config.toml
hidden_size = 96
hidden_act = "swiglu"
norm = "rmsnorm"
positions = "rope"
optimizer = "adamw"
learning_rate = 0.00464
warmup_steps = 513
schedule = "cos"
final_lr_fraction = 0.0
max_seq_len = 768
train_tokens = 139500000
Each number is 500 + 50 x the weight over its row's rms, rounded and kept within 0 to 999. Layers, rows and columns count from 0. Numbers have three digits each. The size before them is the row's rms in percent of the matrix's.

# up: layer 8 MLP up, 384x96, rms 0.131, rows 85-130, columns 0-95
# down: layer 8 MLP down (transposed), 384x96, rms 0.125, rows 85-130, columns 0-95
# gate: layer 8 MLP gate, 384x96, rms 0.162, rows 86-131, columns 0-95
up85 104:527537560406542519484505525448489502373497569495487484549471449556556422528527559531514480504511519529435553458544591446463546411473505500507434502424468500452498508500404443497485441488512514426440532497552516356426504554504466533538598470518538460424506568437567532646546482446515514471
down85 104:456492486467451467512542516369464588505543529481495469472590514494498496491575504444600400562613506507577496457562487457473629498467541443492511486485488463490507444504548476555462437517492440465486458524493491385497482561436502546495545519429529499421462534461523446617563455450420580563
gate86 090:510506559471488408442384629481588465476597464573480499499509454503568588571497500534626530489511536585526387529529493466487493502408491485534551527482448428543469514471483462423420509489496455478468525535492421532589559520468431496459439571509467489456546484439536551521491466525577551485
up86 097:457492456482542521461528455495463519457396570628528486478492531430463496530426531563467484476526578547504597577546482423537521491468453512494487537520415474405409533522398516577480529485468469563474517543544560472497421477577529494429542445491535540453477558359489590462552464486542555530
down86 099:427523402472513516494517467428510440521433472569470415537404483446454405551496561495375470469467500556419444602456551459544489490484442568528454533518552560473481515535456434572524557457498493499473477441552431592569578500530579475412479499433467553459533551460485489533582475551495491480
gate87 107:437466492474461432481559453442491532418484559465490474546444483500542450548532479484526435555581502535541419541573368423492575489584434419508507484490413520473527513557461425567457524558466546531513500504441415512553513493515488539519574525613546482487425565475433499457500415433542538595
up87 107:511483575438482516580562530513457482531455576561413459544500427527469515465502480513496489457477479529473456543377451467584542463435497470490481484585520471533516489639399498555414449462492378502603495468465544472483461517464437490466519527522506621444494446394499520529424454471507479555
down87 108:569508563581487554560554514462484565542422550531472517513513427512502566560500491577446449397492401444524496592559514514501551508561504476547566548510515465547554466586534489501471552422569567561470520469469498494472486480570483618571500472504447609463496482486637490483502471502398555494
gate88 111:349520541502526487517542471515528520535457528451517468527567536477564473491620511472549462475458405427419470482465448376431474535551453461408496494515523461548477594501419462523534539467466443575496461532404455457540505513460510518460436494433505573568483524424573465575447485474573479454
up88 118:508532454493515503466438524597512558567536492495567549520511467479470577507555536440465538506509523500520492491484515471470434551500462417473406499517513532487600528461464486492491419403636433473546500448513401424394478489509523457528490460550582520388437410462419411462486463430490508584
down88 120:453469517470511477492454505559411514448617551443520480451463500521578507398539502450572543504450534518553544458524536438517452474565542478472572527375509473514528444517517480401434570528551509536527521414569485445517536510413555509505453552522584470395391555488472526470541545489617508510
gate89 109:486421430585523525511538552486496475426421418595444516477511509423534575346453484540571527509558475548490541522417529446476491524557541483524478523511567547509470536436489546573478545440558432524500488591514541397596549509570444554435499546500455506458432522430533506515522504541579485470
up89 094:450514541565483520519544455450474559559562477554580468447419574557478612501549564491482532505403406532493560495482610465594446567476473519450464521441402548497424544473568466460483425386502470460548505572491499537478466444409504550530519513571474535537494516489491415524540448536538480461
down89 098:429570519480449574446492398482567564527503466401603484459435501608460424556465522487460487468453491471351517538519542578535481560499508499485468530445514460396509480546500498568509446552573523506522555465481429585456523542464513548502515512514508516564496471509470493464487572452646559521
gate90 088:494501485467551542571507634596527432550504542468510510531539547523490486513483521515482433413448525580607451489445487443517538558519489535510647494529528571564489501402570555457414572434429529489443481525534447502446431474493587490426529497523427476448514488529473569537472537479524422558
up90 091:422498534505538577482460527472508509492469391436405544522655450485511483518519507529446528440426454586503499510501532404427533502472500592548522558415426515499534464471485532587504509509587536449415515527508477454526474441522496582457436484438514586466528428556476592567524473499559443530
down90 092:531506546454490522467524502495489457455505505402603507588482566525533512504461472506521489413521543522523622475446462395577557537585515586522454512452544527531496565475553385427426549443525562501526358527429510522514503466445563503386515515464463427545505567540510478501490482481500552440
gate91 100:410481527511521488527521552600468377494516477513518459466495517448441369461407562524515428445436446475421545494438518463491494488418477495473493493553431528563573483519475389485420496573534505590507430439439472463543523543514636529500546521500528444536482469434497477587431503508499469461
up91 100:541491449408604524518636464482585443467451471434496503508528474493530502518521534468469526487444515518519480506496549492519565511630500462518505575475463570488451475473418404558523398491466534493458591484530508513534463442462496522494432515580436547442484557549415455618575483435440530574
down91 100:496523495394529500590511418553495551495468501452515461591481506363538508514543514551383493408523465440497480437519534514474463515462520447539565548478399467550567394541549505533565545517443427504458492517418462514504441576557564497538463547451548488543441494482495504564417427435546440485
gate92 090:431440562484552457397499558426500527570504515565458571445604503489486401465457455522488488482636473439470509487530476435481509540623541505495626476502552519443504513512519499548459540482476484556478539505461521503509560568414462566564427514550604500506557420471492445485430449508447489537
up92 097:449466530523497557582511465540528547533433591622532473486378556578484559604506527529522553425587437520467492542479517463584554539554551500581512442471499507481552513560566555482573541511438552441523491426532511568469529536501525574515466404472523576473449532442596451533516519472510533470
down92 098:550424433494523539467495449424625463503595546503564458575478490573581588613416457579535475496479506530530547488438587514442468488525537441490537497499519544569531522480469489452535493450427534522491504547481542610519450522482578439461443424446514590503481534576474517402533481464518482459
gate93 097:468526488521543424535544546457511461457493430477475519498438481451437582462460407511577494408547398521447426582560515409440559511429506492531481452539551506527404537442549446588507467498457504623488457448474548535517445484489505542491501554554608520449466428472528425415433480456508483526
up93 096:511472474418580492572498529473521544565520519430425592478503465474594612487410551563465515414550539526426517488512553513574550493510468557450487542396447461466418582463485481466504540539603511493574527546543435537434487537467505428462465484517436463505562552507486566416503535524431574521
down93 095:519564537487504437495480406470512525435566453550474516508453554544496560449446478401411493520570418524500503594422467518445492419480456504413543516465506595501495462431441592486548526483491519552462441466480588539455408522451469579491603493557484540511555535462509513451538487420386527554
gate94 102:443484580476526520482529413433481485585455456482492546495548453416551529449498401561519495390490583589449462489488482458502493459512581470479553484542555526419520534497493520461486475496389509507462533469467473475630629510541591488510500529585526487458474537473400571527501454555582552530
up94 097:529497498487626568505576420540567502473491533543500533419466487607528450472477501527537418427367506547369501445490537539554474545458471438555460568519501516502474511434484464541460469491578458478477559464456531444494509502383448540505471457419409467467537510524510429604541499498507440501
down94 099:527458580458499496542492466443565612542509471523496505550534434469563448497521635492573461511432527457496442494505543583538520504576503465539553556489482493527463525546522516473507519520482585627550530489529525408473413571420654521550422505483508493516536496543535524474506503487619532585
gate95 094:505477510506532377393490564402516468456529463510459522587442479584506545466486450469472485515518464530456521512516484488520463594497444497473400542458548496458463556435501453431550523483509545556419438452487407415543507477501424474460609520559568494557493484512406557546548403427495542574
up95 099:482517451571484529445478559542535468461477517551358553470552542429474567499494442473481568494463538516560417519495494523443372472523475514514391465516517427451490518488389507464479520453549503539502515454387529529546587542504424508519495355474504527472531459497418530493532466524380452534
down95 103:497470536462490431411546403499513476543392487474440532541513533520523510644486487543435475489469413497447575488456517450483475517522428469478511494492478614528485515585490465349614530539545538499475528481465417472521488495506480506607538489555466556601486441509490536440477427478498547425
gate96 103:438494434498514542484453584475578466588464524450598549528505506456415495478431469414443601486541493500465435506492548479526539488556431460526493517476503556418485531488596464515616501574565510517482549524398520480505487464520497471398553542494629467531425547442464519459517427458588483468
up96 093:519474459633529363425511535482513603508531503486483509441486528541560509523422518529447531567434484482418516503461508471385490470418465513519518444535504587493510479487586498500478595440501551537529516491510529469453534452505487476544525454574525618396527452524503444543481461628540527425
down96 093:624542507546485525563587486574541568511523498447515474529514482514455521534540583509498536493571539494475607504556526566502447365529501547521475436389461514500480436450502501483557451469484506455583544520570471499498433478561404527603504431484622486545478528456506499547490392500581506517
gate97 094:487524491469559470388542545519486474447555512429483444540579459493501484480537436527539459452421575504509492523565481512579604471479444576497527588524555531421445529471464535537529546484549380429542455434582543491550495541553562530470538590439470487533433413529501492524521524488562369548
up97 104:489424557463534484478625556485485523517506525496493545493539490515463591556533515570450399499464601508513409584402556495471499545436531477587487589523449489508494535563375584447533467433491499549448418573502436447420450532519446499465431533496438481514484492509540480537430493562477471565
down97 102:540510458405413553545513551458556561640437486561539509507470513512599536486445534436472404587478580454533403417490510504539465477510517483547501448508496465456435460552442509422481541534472571473478539538508492487575536566473530486509524581370442396486511539507519467503487489423539553476
gate98 090:429565455411438599459413562436514521535466488459512590558519514466439510476516451568506435516488502463513421438496454439489538521370537486522533402419519486507524484446509504427430471536433552458458446546481506469520482518609546572466381544522541560527493497406489520414474464530462469491
up98 101:585491512517438476545588572447466573503503454438560575516547556491492504480479487485435427516562579438603490478441462497499436400498500539510426494497459512503538555497530410480541516462474472630574483477538533422505496439484502474542491589615516496551433496507499411497457574601416476501
down98 100:505489483491534529538508521517489639463616472545483476487423501570525536563554561555540408467459465458482565505518535489462455532453505574468582572512526540533505467499562484449482571431587471551470456543518452594474510560508469446550547538533570566537459538510571496525524560477676556533
gate99 101:526525534434542447461487505439478421485472463511396407510599504465545444511483478544478465458560362490525539468456411406527449527591588416549452465442527523478475580489468516505624533480500480530451449526473487461501460550540504447525476472537525474454452391467476410500440479540512411533
up99 103:479454439562517571493504448493446478540368439550416460612467515493514450559522418470577520492490512456540468521590511576473503473477535443559455441505481570415520516640549413452439451518573581585484464456527470513502495503468537505507565459507522502468490516494494474519473661523489477514
down99 112:474430419505562526503482394538484431479472519570505472557643523462598504501500491485603556433514468513501419505551443497569463524542416436493623434510438466466501452472453504462511528523538557501496541457464463465522500580495495521488479459494457593536502510522456463552522442570657450470
gate100 107:496445479516546415483537517515554420563406532465549487530544512434661485472456511538545545397544441471463531563554516441582530442524520471470510517511434513544600464492418455505543510557584451526546485456468491461484443443465526573495532557549573414563497469524426468591429545458516524510
up100 111:522383516480476460497562511555531503544473474482565559534486490446523479514492591556497565478410593438482518460564492525545495450475554440576504499450437505454485404530549522440456510543468525506459421466398482477537513464514519507463505471484586451551500440555384397598524546629497420477
down100 102:415443408549517481596502476520512581508397553470467555509644524479424516474459496421453459504458519472455501446501463576560421461446544502588549450444478532517498445504458531590533513486488592484437440507432377520527531547419498486553549534528518432506480524500454396503508473500522440511
gate101 097:452508495432492498511496548499584519575492508519613470571460462526502538482507466500558559447537576573520498507378437492517526528434467521425412516410475431529535552510484539524496533575423504460445419472485453418463505408397493564434445550560482526488490449466522530523419539440609568461
up101 094:528554491417455460517483555515513468505531488468470540539578531534460562374438525499545488450559494435498485344507554535536409459475573459521471424523533496497563405415500472489499444473424575527483488451485479541483613444556438414516468617517551564473536506487560481493472561520478571478
down101 094:427466559498542552554441464534584580558576473443568555542480503552341496460500458547488548545450576575383535446492558478530456492522487538466479529495556533626429415442485523477532460543475465518472498529498511530527566540508443445434488469501579566518497600519547548492517532564489543539
gate102 096:430502537485511432494491516578475477499509514457556463460430520516481499490474556519556442497454457513501488425463582398537457520576486511521415468486441433528501488517477442489407421412541517551594408493479458457494440544513482542399455463540574433491458462519411566479404455534452506653
up102 092:503465520431549412541497598432505490478464477533427530524532569517545509406513422488422547629486561504429515476508427527496452482417588424391489560515489542548572433529560534533511586482510472500527469474605442562508509466522489513465545593486486538519593510483480441403487493492461548544
down102 097:549463581420543452488468527530561570528376588540609458517522522483525490519501477505593474579501465570459516446456533540453526436420495432428420519514505407460504488475469516503420492490457518572509479524485524497519550453451472522435498557552453511492579413541407402502506521511574568399
gate103 086:407492519463610486478489460517491499532482479383475452527511570506469430432508580484568510468544506436494551636548518464447494552522486523541587491522491588476480526463550463504558443443510467475494480448518427482469451491428537480425460453505553491626494590535348439480446536466553535500
up103 091:496443511418478553578478543545547496551555551544541532522457406568516468489482508554433461500547588559489485462488467501547510549431470538499456446616523414495631567513413557601504480539482543515503462427500486450565491466564509531475479486492478445389540471564587477534441580424457478459
down103 091:592552469403514455479551459516467422502469509577489491476487531492467456423492527410482391481473490565510489511409512466533492488478505432491537484477539436529498527477507530483596553604467507519552474435470512418518393468373640569503480546530478461549454494493394574422472545549533502482
gate104 094:504423409579570408466536561509536495538470524473627462525455494518495479490512473509562477545458519552506574500501488479442564486513452531492467501381534456433572462478513563469553577549441646595475496518592512511535517550596555528549477525512554618545424525483463484511556458475494513468
up104 095:539458460599540477522526418540557511531572526515403522450440526557494469467493521492535511543583514550469551409529494524482545576405522572559473530536504419463535396461529581462586483535491460469503586467510476488463523456489533498568507547555407470520508584617417621518499450495485561482
down104 097:424586541419500425453402465579462604474507463500464517373417548516517571498504412451477539475509461492464440490535533550517530468578504582548521537476489479529553467479474469503442498596478429457552560439512481518409467567527538505535545481417501429500494549563513509403487465503446610517
gate105 115:446572479543524437476502513490486561526444529545418404533573466412549582454514529517538505424638478527517522420385519430495518538643524480528442447620527472506555507510414521512511493495500468540514487484478442494523562555550499461491424534508418493517455527525566467479518439550597481468
up105 106:507525445497479500389506482482519512515574599360484411488512558462458463512520561450486470440503438508464467485529489508521517533490514551432531425484494505559515474518434606555476527339442501501523543475578501582539514432507596536532468495485571478536647533480526503510466577543517570545
down105 110:546523475443432466449560494406558562461539531446541529478467605527487520507429524591455483506384481583490524414477462484555437463545547470474421508482508469596502545502481526489527463543542493524476510479461541452578463510442592548552565486433504524624511578641499512481538524425556518475
gate106 093:474535605430553509394419504432499517550449585466492505558486520452517458513466532483569484555483545473487356388453514457525546434501486582443459471527472459450633482434454461451489479521482534500530561578518460553523501539557537538474552416460604502525481491504413524518492409460526503484
up106 096:434503555456593624446511539501556460467515426482542509461589471505522457467502482449493530569474569468457488499585402442529476482468519379481611473540542518526480497526557444579481485613443531560516426459538570479541420474450548568503454484544551582526518454577527551485468554500478519439
down106 095:420456579484484540469444539444527528483452543460585474563596569471511462446483579520470553533510488510482507585583453354493538540452531511593520533462467492495455521451566532584466433589517534606467524519513412526473557475452523523506574508411573564419496492594444504531476479480493481501
gate107 114:435478425420555402476572575473553504508524547556487481552454454441537497459566467414541430510484408530442467469455486442524597490529599407475574474450431562435479518466500475599534450544551536545583531373495455509534535469506541506564533473524497492484424479437435530523439484474513516538
up107 105:505525548471513510425483498455448454510509442428531608487484484495493399498452492501462515539392587513497553491596398446568502518480461493539492459596473470463474489565393493444523520619457531511590499501481476442577455447406464604548515498482466548409517442456524563557507451495571512488
down107 108:455516542451449538455463340592550513546443486525539547494559506445402432424471491566487446543514454518434500635515462519512468506546480513569428493419459555563551487502597545507462466472537535567432543514556484459476476550565422549455516523491447473452425560569570473520518520512474477451
gate108 097:401486454524508558497529463484527557474444495479576463464552517483527585499513464536509496537544470500479437416486436394418466521492476468461530428569531549501422560551566475530478448486453439562511583475494542362590538440565472491491465437436557553472433449544588576496476448550578566474
up108 101:440612471542461653523356523440569501446480555550420505487443488440420564521452534531492482454545467494492498472572482488511481480517519453467510482579534434527529488434460524538546535473574475435556529588528519469478504553551491556504540428482593434521562502551513584480512532497411591512
down108 102:585510431516499529474517538438504498421429539503487543539536508457462549467488492476637489578482493488498469482537521445598423566559543534524522450493502499483393481514520500476527604407505565474526472555446432431472494564454471569412571501525581513431583564481528475447539564506626544542
gate109 107:444411487512472504492495526528525485493483531498594450481483527526547475460550539495489495598514442466526545451554534423492585552475592569540362525418459524503571480510527487525494544494442556485570570496441462471549462499502509516523421460522507511521431423410491477551330417511593585505
up109 108:520551456570492525510610502508460460464504491605562568480433505536464577469487387494503493633555435540457442560447428468489503553511464533484602564546489529485461480520526441497505571531401450618527436591511502451523512427457600523480513565542520519503537458545472552472523453471558489461
down109 105:465590522485534488464591548497616545473560503531527520425618569522466481577419566475463467428409483439429525456563489527474427548573597558525494506509543506465533534486548590511443546592497615528458536489463487469537492579495498539540515559493492542505531493531567514435429542536541467435
gate110 097:537476462545489470548492479519471619444491609450495443497402417453569472385474508539558477506471484435484418496476583545526579483393550521608504523560453511501508557455414498486491486527579484490527487383506462544581548480550570534451466565528513510543518552410494491571496446478502531537
up110 101:523456559421448443421405470434502431560529545517446491576371432568513522551466414500472556492567467484498505464478486534378500417467517549550515406537503508409485557447468530594491559544504525563608455460475567476493524552522520511503577563480563459484490502473506471490561541474464573484
down110 106:492465498581488538437480535533501400479388503431507424492368489436546468502436519401489464424538492493543424535478547491402458470505419513501391492513550508478391377516509448547536548532499529528525468480564491478489529492556477483520510580521461583519507548561524510503491457554377474445
gate111 091:444545542521429401451459458570548427572527600527406508462550465506445510432476507528487564523558511468537542482458485418465435430454530544471447477552545502516512421455459495478452467497458402564562548458475445389548459458571548507419511545572593519534455543534446453496440569493493512568
up111 095:582508433542529549442489520404462472459457429469497510556546479466487516534451504510555578500535496534491483390497335507520518455562512429432487583452566488462552450553565479494334490470524464489498484512374461442511585424496495529474555556491509543521484575531452482428531485478520503481
down111 096:571520430465454529512458463566470446485499451483407497483425491451437546469555522509554510588565515595427486417613470468459375475488522600537483545500522529450519464509476536496451505471524473477451607503504528457509505453546422476484383531511490543464471532546555378568471528494614488522
gate112 095:541466522475589478472576441486532408499449461491537519532450529401600512482507558570556468527483499509530520512551557520527573415532557516520566506498484575454503570487506472465476558592434482525538514452518481443502561531513485513533384552616557526593487442422480429601402488512519590478
up112 094:532471485515504502527448449574508507485475467541410579588416492487521507429488532567564561531548463561528442546504552552589527408589542491535530466465513521508433476541581495501465519536551515424513575511537439454534518602433570331472502571545536523553505563447515483589532503434474513484
down112 092:603509572521532482491501513491491570458463530462413548504321431513431483473471549525449531529528454470510480496520482499544530526553470555475503531483591482554537490564493421327499494379575541484507483604505410460546532519442551470475507564510482481478538566426560537514490517500541474461
gate113 101:448553458571500435482550587464427477536520397578607384513522512538532530469484427560593495537524493538452519412505446491549421421510564498522528490526544475492549525468381525459515573524489508535562483422462574500570588464560480469474525439538523545552459462494470441446534464560555498436
up113 104:469597502653467435493538580485493440471504502568514512463445449488531463462519435414453503520517429521548529556537404429551577531570478460517410401487427519497497480537514394480441433557500480515481575478472387468483506495486507434510461541523533494415531480500531514519423493408561557460
down113 110:441467470496548439511484515508478408524464576507453633444400523373435479497548471481456464493547557481480409583438574479412489540538513508543404433474426569425428538571555504481460448540522511469540573590514437451455516465511442506461502468500458521505435479466503456481428521474464536553
gate114 102:398484559508513477517505502423546390481455445480454530497525509539557448516520475588510388491497541436564443495506542533557554557488518494482553533449571467468567479565497481493463606504446479396470498456531483381487543527429473505423479571558520470582536533589555389542434509492582482531
up114 104:514535562508499508513408576513472483458557542494516575503475529516550430528489463576488412545557428454548561526443454468488540518455603441494535537422592519359543414543447459457586537486429433518479547458478571522496429551513483544542513602465577493571533467594530526462528513504506505442
down114 099:432467514545495534507393542495444549502498400420468463503421527514503446418451520478478402521555443512483537442545450447502486408427574466454476544494564489520488453518490472578596438450471475612467494517425516489499572506503402558489476521469534459506601614521439413518518490574476529544
gate115 117:482464512499531413512491615592586475543468487541527498553506507494568480454602443554554551564500408507526513401460414484555491526439489468469488544565553532485529559409501412470576507435518445497577533493438483456567545458490433593469414539550501537579484449475426490494483451454579513492
up115 111:489437609561522537480438519492567481477482520522561487526579525415433387554530508446516496496502481448581427468608521476458547457492453515532504411596510461538464502586504505525493517462505597433514549540506450497537391539473501552478605447539458534531507471614552490527538585435497471431
down115 107:404416550537484402500443505493435470533517502444438489556583576466568420565543526559541476523595505560530398516449400467453458517562419482448551461554451433593477506495467498488506509516514488455529490499518447478598467428391466542487484534542511529473525550572478424540528458447446456451
gate116 088:415513439452527481461503557464530474506454456546507470487516476526539535524478543509601479445470550492444550487477443538462430436470516551547338504551505584415581470510495438520412571584570421577544574502532485460477493510492421531442553500584620526525476426475432501434493549517528511505
up116 098:530443511592487566534515596466534515474426572487538523496502446437464510466473523423415605506498446549451591510414539425419491516455521446579562507371421537441514490450445487445568559468462516523436549537472504473531539524620562533489509540564474510507464602497443516491538465499473552483
down116 101:600477447511475519492509488480469466489445483443490546534510565544519565509633481534441493546459448608452426430580437520472450507480536466460466480561467464435475532450473495454597492470420467638500520574522533565516652506440491449506434515493509435529542503427564462545533500450464442489
gate117 099:485414539480400394429517515549492531566443576484497511504488399434495469526533579552526419495420513521463471478510496495552460533464540493533470593510521556509467452476659553504490526528465560517516558359519498547461566511479407550485535516558500440517471475447548472555404491471556569509
up117 100:474548469531506457490560471524534539538445428571480369428499505459559521514428470516472399539435489506508464538521549510467482563434429480453481490476404514534619497526443558462569512502410509447481570543506486484463420534476505570496571480550578514524572426522441603544536529507565416590
down117 101:577547493473452558582505445474554536651449527526525467427612524541580465469488526466528484534544527416475579464480504553461517587569504549567529532508437495429511555501607490493510391492569511386532424493502483473513529524470518569475461546446471514502573471522479552407512529501494414469
gate118 082:511416478416454532462491528472485490445577533534565443433465449442476509572382544545533499475544483492460501424494473547460521467505501496464432563520459442560511427494438526520433436550467513486518492519475605474554552557588420529459447489545445374575494424580403524518475413495483444554
up118 096:531506421479509565558453514551486405502481450579501438458510506548531395464494521502507528557477520427592558469515551487465501506620489521527533595547532519648505471533530494579586503498489426536484600502521521481524455514443557461588559586579504488524515421496514602467523558550474544451
down118 099:399478501444477536452511489529419404473553477498514481547491502484341460458436518529561511460476549554576436476508608489548548520499569522541467495446455487414436454495446576454478502466495510504433562454442512459559578423455550404460537481429567426502454527477478432556542499536562458551
gate119 110:483526471566564509471510479532522489536435457560478479576619485550445437507477567533581453480540463562621485514545508471549588520559475550448514478572487445467516499411475353502468491553399521487478397504513531541505487508454543524470529485564484536473446520502460453514443445471439543651
up119 100:474555438470424555523485496427535535471532475470520488537481479468521492550449424483526505426445620442504557475474502474426401529509525470371563502435484434531449507588520580555559571517470529502573538536425537460485499574565506458528609572466583464600503548422514541495521507464463572510
down119 096:525523559551497463445493471445486504532436490526535525524383436497432421480496466486590488492568521393569599541537503504488592506416500566546487540531453615466502456557452568537384569520425432485506534472558530455477530516511545527543490534497514537495479475409485453608503525455455385486
gate120 109:405471478479509486565545457490550459497478557465462488476532501585627563474569486509523464545480493481518400515463447452483465502507485532488542389458470494463503646513440531451565536536459380522531430420506522426653521500516510498359506449530492474509456556500523463520504493522524553557
up120 098:568544507468485489436550496549540530543485617519554520436418487448514568558489537509482508548503586581631540492500453417430541577531498547531562524487573455532507523366440512455535492570496583448481468509445512436483528436562504465556436501533589502493467444504550533468485608528577524511
down120 098:431485552463540536473488464486513531462419511451497476515435571536552553422470459493534527548531601458549498558503513560508505556467451534455541546521505461493505642473600550534445453500541443499522496575599540449562502468456408443449471463577451528430457530461474574435575399492589547446
gate121 100:463550493444481460463509498491484449554424495450552513542558502471548574500458517626514483524517512503441482555529516480479531462582426443318558471599503480480525537527428451513523585573419488583560470555483603421481600504445492531515533487525514536511501545523417438548518513450577486486
up121 098:502592448542469563481431453457517470417530480499506481469473607600517389528455462447501519468510543518534469528499468510532491535468593467595522554553497510528625523498520542559588534482396500530485543539540486503521512546600438475556591528562470465552442472449516622463472476427553485564
down121 100:341548449455516625452494533518411465475427490504524507513478532584447568540551495495511548524561467444547500602480482445494473486502536512584503519484500526439638509526516402519482548470503486520525545506588465460481548481554449495522566484578442444467469560470495494550543423406542566431
gate122 090:528529451605555474515438591541466543497475511567512494554540420518403529540518494528635412566476468435456428597433411555525519598512453546510490581485517489469439522444506494491433543499535552553528515489571559488551527478539524475492488512531516453531422528489491553478588549499601602494
up122 103:460595588503491564464533486489533468545497536551479584440551495514510490544545495500575498584491569519407590598465526475467470519529524513450565537469507471528494474536505488512514498551478408524556465440397515527478552446447473517552495605513305574460504522485535584570477535529555561523
down122 098:490450558531477577506540579571465514519431521446566493542423436460545484465511463451357476496514404540517537417421436535508542416502548474499480503522555496607478439562528451597516470533525486459424445456508447541572539560562494466520557505456577452489483474566555536444513427554427503551
gate123 097:554500475500532440513533582485530537576498552472528426501469437530491575543527475551515522491573505535448576555421598473486496485480562527599473530447482425453526572367520537502514537521514483637537405429483499487540528589557452518549519594596566527498493454455508548513459477574551440509
up123 102:479570440454463490492510496534516508431461474438494461510372561566512467514499443556474550492494487410546451471574476563536511582478482575465433500406437503455470483550561448472568508597495438517480431416468365531502509546477540465440550535595450464452454505529432461556509520576548591499
down123 101:517568485489528553507513508504481370448398452488504482471419520514517438520454464480623511490484602534525481555594466518486525506575441515465593498451575479445512562488559453592483534563538517526480543556454488508467494500554482516435399550518406403478434472512406504499474422518589539445
gate124 093:491485477512469434505469520511575442518454563456490475552478453478472520487459387469546523479583513438526468458462589510563501442512476388508380557491449494472434512432488504592539517479484439383440586536587527395525513578482511595481486585507467526503419526536497472506552426524482493591
up124 094:498480450538499453510465434553473343475517543524491380545480550521518478538469388477505576463565494481618448438389544539449469487522467474479552475458448544538459497518510584519496528470478620553505430495503434497449485449438499475491470605503479454499451558557490517529432519485403545433
down124 092:516458402559417549553512508478498620469392567551529378424542516476591451432529561389476444472536517474525457499458522638519541515456464420468492513528530467575440417519544455510528517514438476477490547515502475488485427487480516422538517504429560517506496563551486445463432558485474462483
gate125 086:538500551511535483424527473524481520486495472549548437495463475566549566550413484469535481405486483478592490542594508464445521379464412485473552541549486399497571506492561467599431468496434499504416548447445526527477480456453574541467456554547391464480487586482491506412491475431515566588
up125 100:525389424459487414517471548530440452487453542443453449575457495480560511468514434481509505455479558521440489524440525554413598511483567499512509563461526458437524521471464495426550441504509361466495461405487544572482490485466566622535476540505507523427569507425500465618530451536493432540
down125 104:513481466427450553482518522531548573463518496498438536497564465597474532611537488400501510445449552475465529549418479551461497512537474545477521505470547530566496478536526512593564471540512520514521465607511444498474477531529525426564488547467422553464553509425588429483581500495309534429
gate126 096:476545395527488425531523433502570547524428468543505506449469429507519457377515402550582521436480413407532449473481471388498461461472441542511573544446526499567506513437552564500464443455542506521499497500431446494505495470505461470546567532556593631522484475465512418526471480534558574523
up126 094:519430459467379494424427510516477366520488455462502434461504566562527529504555568483500540578580478444536477413575432554437511489532546470512575542604467530532521507508517495539533503445538456414549555548543524593467553515515568488491460559503506519558544514483527548455570451505485518642
down126 091:461452533499391522494486432538479429451546521508517481565398464364516509459506490529428580514582559496489504444452479504495491542558467550418485502529464557543538498528398544539553476559520450492480559521417415520438513572452483505479472567523541585496535468419638462442548415494543471483
gate127 098:448503458477550380501546516504488453526510429459549434570531471479569411475535554486546556419492461558568510467480475482464637530518602471420462501521508571538582434507594467542556455511476603521517477495476456468501547559483497580429445547537572459447442401477448525572482472532483496533
up127 104:518456565475501584454558522519447541458571493461439511543402436559473444509531483427488440554654425467506418545437462478429551525514476578448564578423529510485523498531480532604507472540518591507454434518493532499418551543532553490547464572522609566492466487541483540468565468502477518468
down127 107:497491516541520591451592503474505450520608539491508535462430446533461549476432473424454552497545396523559458533501526377483572498488511456536434451443510464482434487537505555361406491567572483479503494466471502542543512538573606555500514470441519557422471465561553522550528474497592474453
gate128 094:475477500483514550465507470394479576521496532538492478498511546425519454440446358569533468452531526483538451444483457515495507390459564503556589445569493505418477568415501424482510432528501418546534435506425552405512552425461498508562574491523522543591517545493417464571488513562529450449
up128 091:444536547431547496471457574554480385493509538547496482460601564554453480532446450532588494573450518394537396512398429475453529483546560538536526428502554497502521494446560511501485534487544540538437445393598464488452499445522498525502525529544443482473634545492531583476512529484508566464
down128 098:582479561526505471518450472471477426557542498522437433531456478592699536485516460484419515422481436444440466566458447481512495413481524545483525502448479557464470481517509465445489475490562519511464529526562434435497510484579407611542490513515509539448457541444592446578538532577539507502
gate129 098:476518513505565421464449465500582412447511528599523538488512535539564493492593461517546495461482516507493443429462428479486547468486492526439555409552558403542499488406496503532570421454562457515497479578506447384586496354443546542483506568510432583547538466557483505514463464446484492509
up129 106:476460524508564494435472483540491469473546646494502527598549509524468485477520501483514475470541505515511488514513536523573468507584474434573455493608568617536453474527484512410421521435529470564511494507557568509543476492378522486472512479419574438568477602441403541504485445540383482483
down129 105:600466523528481470507548506560443508470448558545485538526466552460597515542556524467520377492538530473488553493437626563508504453426487472437463509396491471467491571566561460479502514493476496496451441593524494477396568490483354583432488452469512421450562486508499593500437498497495541521
gate130 109:475505520540523510455514569421514455470458474560407411501558576441526537469487351490530497470567516476471456546516444509506482529510510561473544463612502464454453467422439488500539541538468417454498527556456547566593492455623419517471467585538505528497558476553485517468450452444618500566
up130 109:462432548458616553485465472528543478535507568600486422444513522424418525479495436527470465437486478587504489469521480502453444548494486426569526550488467445562552536480464499486502538506572426447491582423571472486453431500541389499560584564457549512454518433433616510459576461458524459520
down130 102:476428516492548557432525498429479493596523534490506510558445484456450447499407529593528552485479424579450374507510498476467466495518571450497554568499445444534466491536435520583485475445593508525490490474513434468535487431393530515512496545486555615505492533511527391464522540549386600504
gate131 087:497524602500529453485423460450505610460446491563566484500546570472437557574494532513538560486559547515585475432567465459446532637420466497552499444538497454487511567495491549606504566506502461539620497499463477456620525501531540443484534485546451464476492494524538514486514525612499529592